{
  "learning_rate": 0.00888,
  "train_tokens": 755700000,
  "max_steps": 11532
}
Each number is 128 + 32 x the weight over the matrix's rms, rounded and kept within 0 to 255. Layers, rows and columns count from 0. Numbers have three digits each.

# up: layer 7 MLP up, 1280x320, rms 0.0434, rows 923-977, columns 0-79
# down: layer 7 MLP down (transposed), 1280x320, rms 0.0434, rows 923-976, columns 0-79
# gate: layer 7 MLP gate, 1280x320, rms 0.0433, rows 924-977, columns 0-79
up923:045226135124100115116086108141192110137130099108122135122110124100108185079128170106184127163134126124135138097166107095196094111072114119116090193141125193157088142122080146158098158103117138140135103115144151126130141103146143155124135177
down923:131147133127082119115162129082146124074098097112091155097174120174112142183174096076178080204128082120107077123195124150149158094077187018143122173132176130167120152086142130143160127152126109174128180085116163155120120133106148145130102078
gate924:109189175141162115134158141094157137125155171111047145123169126158076086116146101096217116118100089106147206157145143101111139136208122136164139106168132175135171193128107133197110178126133131124137101124166132182137154141164111155113079061
up924:091109115131148103119070083124102133138137123109089086131132104152114171136139175070168093179100169051090117102119144155097149061132174180127054083125118131108105108147186192179124144120106106068099177132121170146127155107149101112079175160
down924:093116125141124133086102183139125098149095138151194101136119047116103118103083139144117156132173119091128105169132170137110156136117142103143150102154076117136087113201153076178149134128097134153164154127079146096044135134117135110079132155
gate925:146094148115150053126136149181135115155121100125173149179137117186149110142118178112153105140099158149128114081179106155148130079155125125115129164186116136078123096098103113118107167090163143174150200145136129146156148188087165178113095156
up925:114127089148166131131120148096126138097155141097099114126090165139127080099115168126080129102128172131155089196105116143129136102149154147073115103137089108142138144094163138091108115147126123137197101185089102155134173128116129139077123114
down925:106066158089081095083159167152125131124106098107167117160141122203156097142087165110140157143087101122094145119130154112180140164151084151207109148138124107130150142086131152125134126086152062113105213126124158139163143148130100135156086151
gate926:171080124134130167133130141068162131133089167156085149106129137108135089148067093173132089125143076061129094119137183151091136078106133139199132105130120104119199122123165157132076131117173137123113184116126171158126143132142088170201169097
up926:092092152124134137115100110141135145076118150144074141138161116082110150092169103127176087116094135194122094111130141177213137154150050083136168189088116167125148108167134132136159099102138184115104067098147110141148131062146116144083166108
down926:153128169124090130182094157175145147178169120105080123106162177096127130154168146141172141120096027157107116100150137120196102154087134127125178163106133178128067087124183121150191112068150208152101109130181113120155160152132083126132107130
gate927:081126126109114136147091129089211139213093142156095128151206097114144127137144184162214172124135168131190095117178096133116160135162138106109124127130118149118129109131110104167101083096097077114076134150136130154135085103106105079147117128
up927:107145073077185118144134111103113115112104179107122100147111150112058145122114131183183125124088129132114113116115083144085128134175110117100123113114148151184116080132220114115168113131049128045070129110083142183087127180131154146135106146
down927:077075044129182128190143111110124143080111122146132139176106085063161127189153127179129108111099144084160117126200131152041164096161117111098124061124140185132138087115170181146134155140126130104125129147130121160133092174091120137117139128
gate928:138100135147074129134178126181153178125108108140137072156190143069095123132153169112154135131068163076075129196181148144064153121117055111138172115119167204085124121146220120145112150126199140132118149126117145135108140131096100101098182098
up928:116115106086181141105126160149110157156144116136056123085141036090127145103175097096128189037120114117165184104093113087151080117109074115154152138162133191151097169114151180142152155062091151172144173113160170110137079113166181105113114146
down928:149092092104158102116180144070089146120147170182111151095134098112114139168061142118160136140127139147100105052164170094130111049109126110145104127145079139115172150115128121091230189094103154166127183122072144100132097120128182128136124130
gate929:155140145110110090103104099094098058133117162130153149076203137109093223079163115146093190147139167110053038173170108182090108171167087110165112122078063152107109177168099170071144120150155134118128136141175133104105129101088151110156175117
up929:083087103132173155093110089084150125133144155129146103132144164136173155141154128092135169103190126122093158144090111088114148117173108183081160130131136117114043087125228155099122170133089132183129167102124130151088120129125142134134130162
down929:061095082130140111132143118181116182108090126141155145108218152121097136157064102120157126132176100119146150117183120130106158042209074203153111166115189094115128116142165120147133080175057164106122189176091063126113183168106166204121124146
gate930:142111076110169124156150184156050131094115152058135048220075167161114158066157087154148153128123104168098132152105203115132139168137114153119086128139063090175146090102133181080166172127201117135134145142094075119157144126086154078153118112
up930:136141169151148076121150101122139153127188085125135131152154125170150102166138135175106132109140132086119095091166107128129122129129099079123090102133145107104115155118123078181103194118092096123084073131130116092115151124129129089136153159
down930:100182174151129140074129132098145112163169169105166166109129156147171190137141088145152141107113120151162125094131123128090138094192125080133137148100116126096100047120097127161138136151147093101145125115165158072147153185090115129159145192
gate931:154120098104140049174156154095150093137117126142074171150107160063166098125150063087132096157071168138124109139129137143108126155087151153137138088101152152151167103109076154184091131103129149086123136141111083088175114144155122146152114124
up931:144167078088107141197150112138133118137122176071089112127123115085176196144071148178137160113116072103101114138111083097068153104115119100179110136136164131165101120099111138162137063133088072153155113116125097056132178185077111145148108092
down931:111155101123150186163145073065105095109127107101161100191146114089190181110073118138058156121133126104149090131112138175126105110107121107165143184124141153138117155098147111154157110162101151162130135112099087068116157142055134107147106109
gate932:169100117120118164136159110140142134071148180114115164124134121156146087150185121108156091103147122127130075187168161114101153104151123109104164076148169136117095082109102108156124141134130087145095159134123159209121126115129118088069130119
up932:116112127129054098134161129148161094090098146114110124116137075167160109145195123100080114128119133150124118112087157108132170112093150132163122151144114115183168088119174086117104131119116143154139124123142102118108116154086155146160114153
down932:097120137119173110134168134127152102206140115183162166141145097173124115078165103135138079153177163094102121130138105098100119126115175158146110065137121110106121131080126153196113076136142078152158107122137132117150114134126157160160154103
gate933:066107115072104152145130105136147102148040136181151132064095115101093126109122097129120126178123167044093089167177152128113091062165131184079147166108162112072145201162102159102110192115087124152125115079103095091128162164114150116054133207
up933:196132194087229158156172169202126092125139133162123081106104133093131113119123122107133109105123112135168139100160128050142167153057121129080083090125118094150126091141122117127153144098104100125139089086096120209090157110139123149191183132
down933:137162138150197136154082045107137115059113131076153138203129140156086120152126163096117112032118122124132157112107133103148140124076162142096044089172157134105086080076141101151135164104101092141147160095112093143083162107148101091136188160
gate934:126124065125157160115116148157191147182123110127101097169122122184153101107139090126120121165130150170157138116172066115121085108117151133165117134091121113072146105162141158097214092067195096136124139165123064127148098136140143142161115118
up934:164113089116132110157147075162127114107110136131148094103157126151095182083171113131129062128110095088143076126178081151180132144092147095163132116122112129177131102109038155071078154166058100043118131108147147167070128097130145090124116168
down934:107152139120160116171095134129151110077110153136163166124142128112112134141102130087128099128135201120133084108093129159150106120110196070107102119102132122134150113102076159135084145125115165117129154098175138112112174110166202142100140107
gate935:118112110091139089178081176068168183181200113167126200122056071117118101125160132138146124095127149136108114105116172175153151143155120109062133140145093075098139110152138146124130136203110173096136134130104109141176136169131083131143156103
up935:146121135142137121139196113170176181154175149089146130164126144110160058074122110113174135138135102097149172165141131141181099174099131149052175166136125146180087110137084115172116143202064174157118173084139168129119107095121121156070160151
down935:120086192156184147105148158161119120171151158131146131097161120121132141144175167131117174157147170119172104139174147145070104134105146189124164177164112094136126144133140132167145098117112127158125186128128142186094113128119128133125091096
gate936:178078125129116121124121164176082099116075080086071154110111136134178199131159103074142161117196152136164070166141114187098133092047160105159103028140146131149112113155117140113204164118146165074199147212144122130163130130114137120116131143
up936:078157142100096152130137122132135118148168120067116113147101173131143119149122109147106097134158098127087119160098137131162188143136090138121121222168098208147173144177176114112147148086167120163130157089163129097130128118107111138127107122
down936:145150119070103126116135202070096116136108084119141127104102156124163121164132143131089116126142098088117118156167090157202136136127070075117122143123102166113138157124180105134162155139155119089165165158119184105136138144149123145112120146
gate937:155201155158063168148128137102127101080094173122067111112156119193081118121104127241122130107134159113143075153113138151153110131133137137099118126157149134176113128124162131164121122133131103095106099168157122119169106108136095086140080116
up937:174153147120092151083112102127106121099191138142128187125080092150079099120135086127128090118096103133130138151149134182118159135140209130068135129105087135130125101097155135126195150112159103059133123114140109164101178076174121149108123094
down937:169104192071147126118084088120113180122126149189147143139079139083080154133174136103133153138188100096076183113185088065154124194140108144132171171140114101169107124099136166139154153143170072094178135119117109148105160100147129169080085161
gate938:099117122137144135070130135177110140099105106120151153073137156149139178157122111128139137093125133142168157054151108122115088156165134113095103174106095160143124183123119099162135135108090195127155205135152080163164118091127170099158100135
up938:131114104119126103101146096099085165138161167129177139131192127099135105203119112090094170129104115120130144181125121117124135106170130141102154136110130129064122163111195146110112137119112101186125066105064128136175097083185114131154165122
down938:122164139113113118168113129176116117126164235161126158184143154075103114125170099117120107120101152132080133102141174119160053123181121180136188128118112091075104135126145165078175106126098140155115153138096146168169086075162083125160172125
gate939:124080102162128155104086143137084125098102112155057137199129177113094117110121195166142119085179069114112158114098135107123112152145145120124148123099119077091187130138149112143136106129138143164097121087156109113152122122121130174058152144
up939:196078146120088124106198141081107179105044142184101158121153124093117133077166143131105122127089109127102129173163157151103194137109128100192169147098142089059195122134092149125161106147177130116101161095110163120132131150127118096129153118
down939:141159084098129142114160144122148131153119104143122125134126164085135082077099153077149123155128119142078137126129163180122156138115169080211045140127157148122138103073086206168077133137155079117105097127092104152138162111115134133089120129
gate940:128133117068143131150078094143127137172075129157129153135081133118154148162060122101049099092129182150133105141151134098124149149141126140160114103174114114150157146067099154132041162147160148113090144138100081067168122095129147160135150141
up940:084190117068150138064132074117135115104133120103122176168121146110095080191173102139109118148181144134082156110136094140131148107159130106134135153129198165163145174127091197129141094144116129141105081136168097100134161135134138110159135105
down940:103146149156122168124063132139099168102116162081201119087094102100142097108181127137091110131140092087139146089119164146103107136189173114139142133141149142123113070113061113141114132156115070129144130108177121124106085083146103167102112073
gate941:076161156074122121077130176088115129158093103154123090159078112150089129076111070135131107127089142078146161123082089141173099151125132157117161121155107110175095133116168074126126097209095124128171078168147101096095190099153072105086151118
up941:123126096170143160108161127104178114139122119092151132103077126131164100053158148111146113076120145168116225096124149106103129156118099112111087153099104109106122054125142124110121146077179144154164072196151130109093122092125163156140148146
down941:111068102150150143162137172111141097189104133088082189153116177094103116085090171145138059155094113172100094119088151150105153119117097125127196134115097123102123110168145052095123119120183141101068109114070158130139153111133163146091050141
gate942:128161180124153128146121133135148141122134075110114130119105096094091119123114119124089167164122151110133140119141160122145152143086160120135107104110056124125196126117122115107102164132156090144192173204118096169150094193119144152103089159
up942:145133144067100166140127103142095110117115107140082110130155085067183153034143168129184157069106078113132158131043092101093173118096189161148102170146133101119128105157113110134135187138104164208172118130155150095119110205108099200094095076
down942:116126163092108118136146136092089146121108154066183118111103110143102076129081138150156102111129123131130094152078109092073106111139140202133096106173128130063120153189130074099094106118111155143131098152133156077117095157168182160155137111
gate943:158138112114116103141156130066170128146088141099117107064057114169125137141186157138135097074152123096131069146133118086062155175119178119082107126138120070170190149173149143129178131129145094122182139112100111118126184118127170092096162125
up943:112161182168126125142127074138054118132127177130154114113152096155102101128133100196115106106176098142131168129141093127147146159110172155195197076186123108138179171113142099215064104137135136163125171207100115116093148149130079087126095111
down943:137128108136133122138114075126133159130117129091100188113146106178119116121076079140172155135118144112125216132136082099186161175120186179128114073128131118147163093106081182142123098123119157135071162199144126077106154128105098201184078178
gate944:148112117129128061137115137127163093069132141132162114166138109130096136141142066120062128207091082189103069189121116145146161070113122125120103089147127141126122119086140161114144160143107083146123134157098106098077115082066060153153086142
up944:180176121069131175119105131161183124090110116119141170153133106168104152161163197101205177163074150150080176055115155151125088127129125101106171076082148156120154081088183060165131106148213124164089120117121141115067115171097148134169008125
down944:172121172068146120152107100157148098161069111166139157138153108150091192127171141100160136154180105172146159086117177144131112193148168114137134060194112151129081112044150048084116130085099139116113134096091151134148112166125104097161086145
gate945:126116149116149099164090138145137049110137088123150121152117171078145116081106122144129166145152115053155159161117089154104184069148089116142120157160175115159119094143056216113145140156119128144104098150153103132108126149146144094172158115
up945:121088111094097124131116115206124212101179098135121134141089136172189173150145146119137112165161112145123145161091122135102120081159097066104084108170122116204117095088062176106122179139132102092053131090124143142145090127193162145143169130
down945:184135183093132107207132143091164076123138121126124123107138179131110140141088165132111184103137112124185153142064083162083173095148127143179125141161148086131061104116105142151067165113115088143083112107212092184142115131072213125095148138
gate946:168062150132138155103253135096236161123165148154134145147131101103138117112101071172183160117093174114079139175095090115019126062124098149107167143151100141175142141152116126092091124162104155066177129109128089170107171166132165088112167113
up946:167077188099151138115081137106079110122196110131116083077072201125115096145167153093108129098131131183090143077060146129194070146071186122115132088150131135136164132141106085125118105123164154129107088140109119098100113119134136058118049118
down946:154145155122163148124062096149025111126148092186150209086145192149055128122112138145073147109111088152107117118069143109155107127148122199113114095116164122176161131138104187114158145121139142121107144146150156125157116181118140119116161125
gate947:136071138121065142131201110133120085145112124099101090102126123161114171081134136151146104132096083146163157177138175131138116175105160117152142115137151123171051132158144152124122175105099182189076118108204104146097092129104131135122176146
up947:093132150094166094094193189065113121127102115118115117108176116135161131141138170142167107079138103135120143128048137151094127118140113088112160135143100094152033130079096134158137124144079132114192143150120135136114132128138142129153121077
down947:139075122150123140183115164151113049111109130089098171101145150168168175148093145140123143135148101149147118107074150147099154058139127124104162144170105125097104126113099138119147132097115103129201164179069190139103061189151131155100094151
gate948:134133135090098156170123146095144119133071149124096079135151049153175166083126120155076127135107194151221097154137157126086129103126134169161178155167099131148101160140105125129131127109098172176143136133137090113125151140115161073124111150
up948:108067122087160181131096157164119100135155126094123151084113075082145144107143099126131122156109077178115093123112218155095123070092140169086146137136168084164118141111166200117133104120123154112070141106132175131123129118084125078109123185
down948:168180150065158188110077153198173102132151197140165118148172101134147133113164086095126121154124116147143115165176175159116127100088090136118180147135165101132164110136129111170118097131115186129150153119134128086147176134111181144132173143
gate949:119106075072132107147106116154178119118105177141163116137165129073122119150086131173098134136103108105130107102112177137143148156104115114126134065107111099060143102159169183087157133096149148085125199101130083082157131143025133134083116088
up949:139217150143087095170125161099127125067117074126160097186171072151130127129175139160168147113134142119132138138119190150167097119163107130128097101113134119147144159106192127115155090113102141093197130157080086086177103165134170120115122107
down949:108166043101115057106137093089159116095161126137146156115104136119134103157150145117166155085168119165080153145199143139173102148160101110116172105167137150159092072086140120149130151104137073084139129150138128137150041160107142130141102117
gate950:164075116143103193112130141141114163131173112075144122126139108153144155150104203161166091117139125106164164113088136103066139121065096128146151090105091113157141085142153087101076167136112135155155154071112148161139177126127126076175100101
up950:113139134119106107134162175117091107039138164144181142103124138123116120127133097106140132162078156115109084123148119188181094107103125116140158133126139126189137123130150168129155160188113100143109144153121116197113103109128116092068076059
down950:165150121122143135103136122112142148105152068125121168115133148147087132152124130129118134133143149089206164191124155130165113129128122154102114139118093147076099134153169078153115132107087161141178118086128124148112161130167181119161144109
gate951:169138123076122097059096145116163187100136119116161107099112179122130119111161121154180106101150126066089083131162118092168094113160149118122158182146133093122136132157132129119078123133113124134089109133154137084099098113114108124156167169
up951:086198116134146103184113134197090136141136086144100205111110153085135120133086098137144124098121157205132122168118167178109130170135068124109090100190128163085177108112144176139125174099067110114159141106115127177097143141168166153106147148
down951:147176095113164115161092101145132167115132029137140121104131156136102116141089138182151111098143140147124081139166083163122107099118084138143140120101119161124069120110116133189203166076126201118158112127097138095103113057134091173103133128
gate952:090083121168106111127132108148163095130099167171190109145122155117102158122158126107142108129128137100140136136117079134116121141139139166128113127161126115145079144104113060132112152105148118118181112157077128070116116091137160127121082173
up952:102089119160117146135163106098108096145137103137174115086148148113129126153131116072163125117160082138107101182097095091083133163081090112163105121148143079204105076072158164130146137078088154116093161148118145062116095162097115185141056151
down952:095112123169144180122122150109112138108119089137087083162095164145153137161074075149120150136096105127129120083116097152153151151143095133107122072116160140134145157109102086128148147144131177097139145172113141068090169121143159124110105189
gate953:185102117087149132154098105119167184166101123133125134159070088143145164107144135166107093111163104121081131092198133152150091124104125115151144159071100172186101154152101132065118165131167186160128140147172151135131120118151088155101159179
up953:155190145166116125078106171097133137172118143067111147084088151094105158109126106177112134087154166135143170133120130112061123182163143143044155116103140114170118194115125121120151187109116162125120161094151115124116101125143118122094117124
down953:088146177163105179123119125103134102103172146151123174176056162172090142139151126113120193094082163139185147082146196128127190123176177140190078125064111078114161144119154107094154122150121143123188101157199139160149147107089097100163178166
gate954:074097157140201123206131120114137135093076049122136135149129174158125135142104127126152147119175090163188124139110154150177156139084158059206092091178096131107158090140146146128121172132153167096140098161139141221177095151088163088154082172
up954:135192136142134125151072064132125078130090069155113103154118122130143093115167185086123081078176104187138121155148149111205155141126178149137101154164110086114193101123107060144059118134158179147093164093064152172124135152129082155093117130
down954:116178107077128085160085082142163104150136149088134117155147100147123120138127177078120112084188103091111134230148189092178104102106141156126121122100143099120169205160091080173123164126150179158110124142151154133143200125157086059137121096
gate955:149077143099113125101177164105148079141131116122119153109142100112072121173095120110097120115074199146090133136097100116115180130128119125143128133160142165148180163174144077080111160078133107090116107077178095152111111094081165165129161106
up955:112169133165096108175131165132117161130119116076109058138144145062183116164102085147193126179141117129098083109066041158177117098111171129126170151096083158142105138101178119119123085130090134142109162151123177141128136128107169149148116129
down955:084146131127170086159110194095078117127161115134171173124145119122152085147109167167143137208178116094112054143149119123146142162134095078164156138126147135139095133127147131128030141188089144152133135152106154123092112106101124153120117150
gate956:125146167154116145140141157168143119132074129162083100141129202150162075190158119143148133092119076159172150128145105081197163160196143136093117151135123118106114120109197174178089136135115155154092147082104138096143184080168096097150134073
up956:136090088100119114179150139158140157118106132183098210023094114153102098113094074087133128063143144140141134130170141157159149126112154092082142099158103113145111151166111142142158058135117134111075105097104172129148129177131132087069165184
down956:115133119107169123155200112132125115124154084162091154124125126132137075120079141071138197116100127155129133170086097114142140133105130120102170061166126112175135096187178166152142066142118152188094116148127101163154120136142082058074124178
gate957:127138148146135194125189110181148121167140139136172125105142190090170126117200160158098152148180181157173129117120178136122137145120087077101117092084156142154136184132102087145102169077170155191089154062177123144082090145112196124129123118
up957:096162110093088080116117158162150119145109132149114181104158131112109183156066188102132178103112077112109147093109158113155191089164082122081112126104180155062132145094122102147074096128126073132061147132136122151082128158057133118133134168
down957:102144132092136093119092149036074118118181161171075185143095138127132142129115084149170125159059189162088152152142091117162157152157094139153113114119162095155075108114109169125213130170117239125114108155089060151158094093082087155143113132
gate958:164129158137193150123105097073101130095154227136090182135101143179073138127136153164107130099127127124107094123086120132163155194107106079133188108130111170174136126122168112105114138011235091151111130110175093132124149184144131145087115145
up958:147130081134168153176169151130076169086147097112164126098127110128085083126126110100207182111149105116152114137098129153167108127163144149167078124127129107186169134137143136116143120130125140096108154145116118133115143096140110154125149156
down958:133180074162134135059115154116125158107156107122087161067137170109065107122084189124107133128140118076140137102141177153141100133137189095095153171109156080176135187144145076126106136128114116137103156141135127149130164124132120111160163148
gate959:200136123137136083133125158164096075152181144116159099092155181131075067139136115102129094169134171141133105188119138055114097111149088112138093118134117096097089101142123135113089119181114150109088138127101188065146111206104122129151108089
up959:156095084119098090125099088189136169103143183183149143093120118153173124101135129198089124100149113121136123119155102151102160152152130214119142167139131126109168192170130092098117122138093149100109088134134134145128102097145122199127138155
down959:141161073170142198062120052175121091097149153086160131131123140137104172104093139161155070172145152156144142146089141137187128141172150111174118095119090141123123118099103094119146172088094187131139157123162154167128120087171099116052126113
gate960:144135113141109068079061098146167074111167169185133113176126112181153116171159139123130133156117099158069095104140147144087141071126144098100113153134047104184104095159064130033087153106151133137092152165119136106065141134108145088067105175
up960:147111168102163137124129152141131137159087104161053075136133125093122202120149134099127146194165142145103133097129100154127178139103133171162157060157095113135102118079104119154181141103122112175142117142113079150102145097133163139150161118
down960:161142146106141139155182118109096150111066190141178048140037149155105139128134134110088116090171171057101108086198101178108121125101148143107155069113142120149118126155121137155106090101144062141158223119153115091134122092147140113112137131
gate961:119142137089141142198165150111101097135090194081097089148117056128147135119108133138116122073198150129154036094149145128082126136198130153144089145124108118167076161149140124155132129089094153180142153096123147162165112166106098136136121064
up961:107049173138166172142167128125099184143128126056083119115113163117149121117125156171111137165144027092126131148194160159167163127103115190107141131124136135109148097095117130114120120141140092116112110128100142122077091187158157154105135069
down961:146129105162069126124179098112161156096131162060138157111107131120146131091122141145153114181139097112105095176104043136154104123112141169091096135156053147138123140102096118102109106129127064145113156103121138182128129106173130063135133127
gate962:139085134092117126130114188108151112154157150181147096106128082107149080157188093185071132083152130105178110155136184162103144060166199129120149129101082087126109120152133150129123109097155149127129197187127127145076114117134116174164121185
up962:093111136111097099094121132146139139127124124074115189137145116117156101094125074131079119139163116079083057101134102069120145111145104108111111098164170154111144079162051125126068141168121132082119102138130141158131149162149135068183110102
down962:116139120116103131106169191119151165163152119163111170086119135121071102163146077181081124123158114144098113142144133172072111112115109144152086139138160082116149108118088081154073100123093059114089142139115110115125170095139065058164153168
gate963:086128173103147182162118119141144075129123177077140144123162103126118103132175094147097147160122179147161144143160095175135146086167079112145076097138154095106125116149148149142146160169177161105117032145135108119168117154134134154135164121
up963:118137132124118150098120093109084124191101079107091105082103088130193111128099125052117114160156103150125122145146102155127131142044080133115146122183087071165091122141116111114129159135141128114106071085108133136206142155128120116162144082
down963:138108122152095146147072150161108111176082133085149126080133149076177119146072116072146165122137186174149126113091075087133201112134141113145081104145073169117197103107163137125164122118178131187122079149122105117126129173117150133137151114
gate964:151104163101127130143159152108108093138123122185129098155192186079157146121145181114126172150094115124180135133089172150094120113184112126156161133135142134123148154173188147081059069131192109118121135163067158086143173147037170089131122160
up964:183117134091189154135141145117124118107091046087091062161099160127143101109141127137149106140146145108081105156110093134133136073120085111105097171085119135139098112100087137142111126133143111174131099114146164145103120124082179090124084149
down964:131187120093195156128164125143155096157106069166145062096151125152130100136090145166095103134156117167022102180108192137176133116065106104116147122108200099097122134146143155183097127149177161121157088147116156108127119199049102123196110157
gate965:153177140114168058162126136160051097057090143195137102120127097070185086174156076150115104166039148129056127164136154114110123142048215102136156136161127129149126129123134106086150163140160154149066144097101111079125139125199088113080141107
up965:186154140089117227137115160074138070183121197186138112099152127073102141153109147120091048115148126106176165125044084136152137120185146138158107106071109145174079125144170166174173136164119118089116150078132131101160162114139163134170148146
down965:147096162075138225117128178072141158153158133165157130114090155135074110133079156135173073118129129084207138183125109128109121129161121145166128128174077143093094083173194170143176158128079069090091107112148122090169151114028148133197140121
gate966:090125133164126106161105119131134164109145113163156248053081138093083157184122107127126141160122146097051120139181135135116041135144142075141135129145104137190152093113141109141129120101123100151132174135086129057075137158095138121158150163
up966:140167146087119114140162093129172120146172105160079104185137153130220108155137089082146127105087085117104073159105145103148166120159066143131132128167193136110080131121147046128113103117140113103165079107137105121120079159159157068111124087
down966:103125147155113138149085121136149097104172126171122139098108105144156098083157143109112187102171134113071103159075122088163104131140119089135134139118153138122126133126143079198087112077158112119212085129133097091103119157136101104107109125
gate967:104162167158157132215140100064156106112121149140163155144118145160131162132099087141148174112127067086097136138141154135162107068177085182138132200099134143180119098107135162141194127130137140171135153142168089105120107119162111175155107113
up967:122120132090121072100147141089141163093078082184076168107160123164156124201160109139142144106103159127134146091107104076128135108100117105131134113125102140178168114164065111089126147124086098131077102115138115136124138198093174086134053136
down967:076181081143165149143093111109181136162110160115114121069132134156154158144135105145133201170091103129140087101095092118094128162150168191111126075138155139118073138087156126155149176089120152090085179090058100095116105174089147118117161128
gate968:142106208117166163086064105082128152129134136135113088107097112104111108156145121166189126136116148184116104115194095091113084173161135163135150148107141134159100106116129093127172152145118147170144121064120094121114135179128073103116145128
up968:153093197140066128152128142061176171134139080126113161177184135122147097148121118124081150106123151129170082188101150116124231111117118073150172143170143103142137179079105142153145207136219102010075100186160125115120155176138117143145106146
down968:155160147129073134143148111164100136214091084042155126135127146110118079206109114107152093079124123134133118097116117137131129096098119105144125134179171085072178101091120128148141114090112073178110105125140169127141149180145134111118139126
gate969:146135131137133132161111084083087119115047162149106149102168101091149124102133100115102109120163181173112079143175081114099095143141161136158099125116186124087176101133133111144111144138149122156137116133104084083119106094158075092165075125
up969:153066164166132106117130122135109085131088105075155106126151129105087101093097102131153094130144149157094082135119126099139137174160197161126122149163131129105159133154146140123133122162188113151079166081131077123166161140180127089188138142
down969:155119133102121113105130131095092102125141097149136073101135126172132122148099105158070085193115117122128100155154141134087181163212127115130147126120100128136157110178123127096201132118145181123133157147124122089123136175178149169104153148
gate970:110095197149174192150115071120141158087145098083153188181116159128109126122095155094123099200138104091132105135106140125167137171131097159126059136116112097137121083135119144162089111141115165112202147124107127180109094171099142134149130220
up970:147206109158123159054116186124110125199152108155124130123138158136123124071108126089152169094060093087116112180095149187138114090145115183083159110105111126154136164123120188139153122107136057126109088111121155143115200140109076144159136123
down970:138133120132156127095160175128094117167166125113096098108134087128185177190078112093132171091095150126155168102122100115130124124148174122158187136129085136131084109138210151095134155149092122171115091126118141120157122163166142158135164086
gate971:158148197147124124141097116172121143154104134102124122137110059159097094107175116104078077167109145126168131204183120187137071109111089134161059135094144185119138056124150186149131119125151103180112086143113087072107105109100099159068082144
up971:112109134107122070153143201112133148147209141157114150097109131083125119159150151159126071161096129172086112153165159166145128069194131164161182130090167114151127127091135140118088180175150163111115184137114116136014176125097122057087130091
down971:171192119130139084170174147118206152156186161155170140082072038091178136104135087176151128107155115120046122132118141115138170075140126119121152144151162159093134129112122193132142100133115127110111122136120113171121186160114149121170106073
gate972:064130139096169170120205176121134151086124135092084115132147102143103105137153068142100111134164148126139128167173125138105119099145182142127111145124141093200132153094135100104125138106158129111116079126151092103097072185070139100120127142
up972:173121081100039095128117061159168095139108103104224155072112138129154165145096125071071105129074164126123076130100109107173123115122119112173105149100173177111146123150189082116117142197140104130144095075142122169118151087145073134153165157
down972:133090122060103105132082120140148150133127153159182144137104140156107136137123141103114137149200106143116133159091184177156150134147132150119134131130153120192098122166136057053072148139160175106122140119134099147125126123145068069133137105
gate973:138111094094147060171113116118105128140143141080177174124116110166094133097095149074133117135115121162134096155090103110124068130120168134116103114106091171091125140188150103144181133133164121155117169145084143155143092131101142105100156091
up973:156049144142093109122152157096146138156142105149063137100118142075156189134119147153092145147112166121110142097153133148134175162154112141182109159133130083154108104083131140158068142112141078135115075084194119129132131100094148106125076100
down973:109113126081154115177118128146145116151078138154135091056196109152125138144111151105112132147122148103114151083137123160120106141086170130079134127077183086134139171113159085116138128160048142160127132060136127107169096183115135156102198136
gate974:156131094121150155145161166158049144098148124144164103124098091096112039128050137145092152114077063163099081160087117097117089176152152136146107122132144147132138166167074121102108159156078097132125116164071082189118126145068147030137080117
up974:136083111133155106097155121123194143159122121081136133144090120105120155133135150142137160115122136149116166121116141111164125150152117153130085115098116138191114173148085107110195126167119079120148110110153150090145112126117185157198086157
down974:136136121109099155135084140060172132111127133140138141176096102135159137101137168180117109144165146112116162083183119181089094081109098134117127130118062190081124085117149139125145151074127154110125193106139105119181124102127182114128137162
gate975:178113117110142039135174180122185138158156178050088156108063124082080077088102110125150111160080119105121093144124156120157079136131160095104059212134150144144126150128128192067097117152126114139110098086144172169108196159129111132132119126
up975:166091107123106140094112134092159159117159090143128124136147163114135055099142143161126128164121205145152136128137121117068127102163025180131131161105156168143091086113126069127170097102187175133142094070114134075120146124116163099120107083
down975:115228136092121133073163112117157146125116147090110107084120071070127142153158156059110141122111167121103164106089152169116114129124160163139121093125077175163128139094078161096121175140119125118168106078089108123141100172127126099130078128
gate976:175087140129148102101097136095102067113130093058097100152095134081111123104114144183114150077104105112125072140171110174108126101149139123089092136111081092158164130178114155144153080172123120144114123147150091141152194126105100173102134126
up976:129108119180117126139109085088073081162071126144142147101142136169082105123099137094151129145110166137129137165092167160092177111147078174134111139179085083144088158134110158098122110102082112181143120120123119147136138123167129160132100144
down976:145115174081098137119117123203126114139121152142089101113154122168118171126108128167121162139188091147123090156126146160064142115154143142137113129154107140158123115154133123141099094118139137106143116117107118126096176124143186145156130125
gate977:124105080112110142212078093183127129044148104089150072202116155140150059146106116146166021141143139079119091136155062117121163167178136196119112113144138090094111126135196101104088079129117101158140145130130126146126120109124144097085117153
up977:121097132159106172153189050130198136084136138110117190167051178078109100136065052154112098163090135111119127130090157089123146098058078153110076127151090168125150146140109140158151107186130098128094106151146099129121124148155150112102162145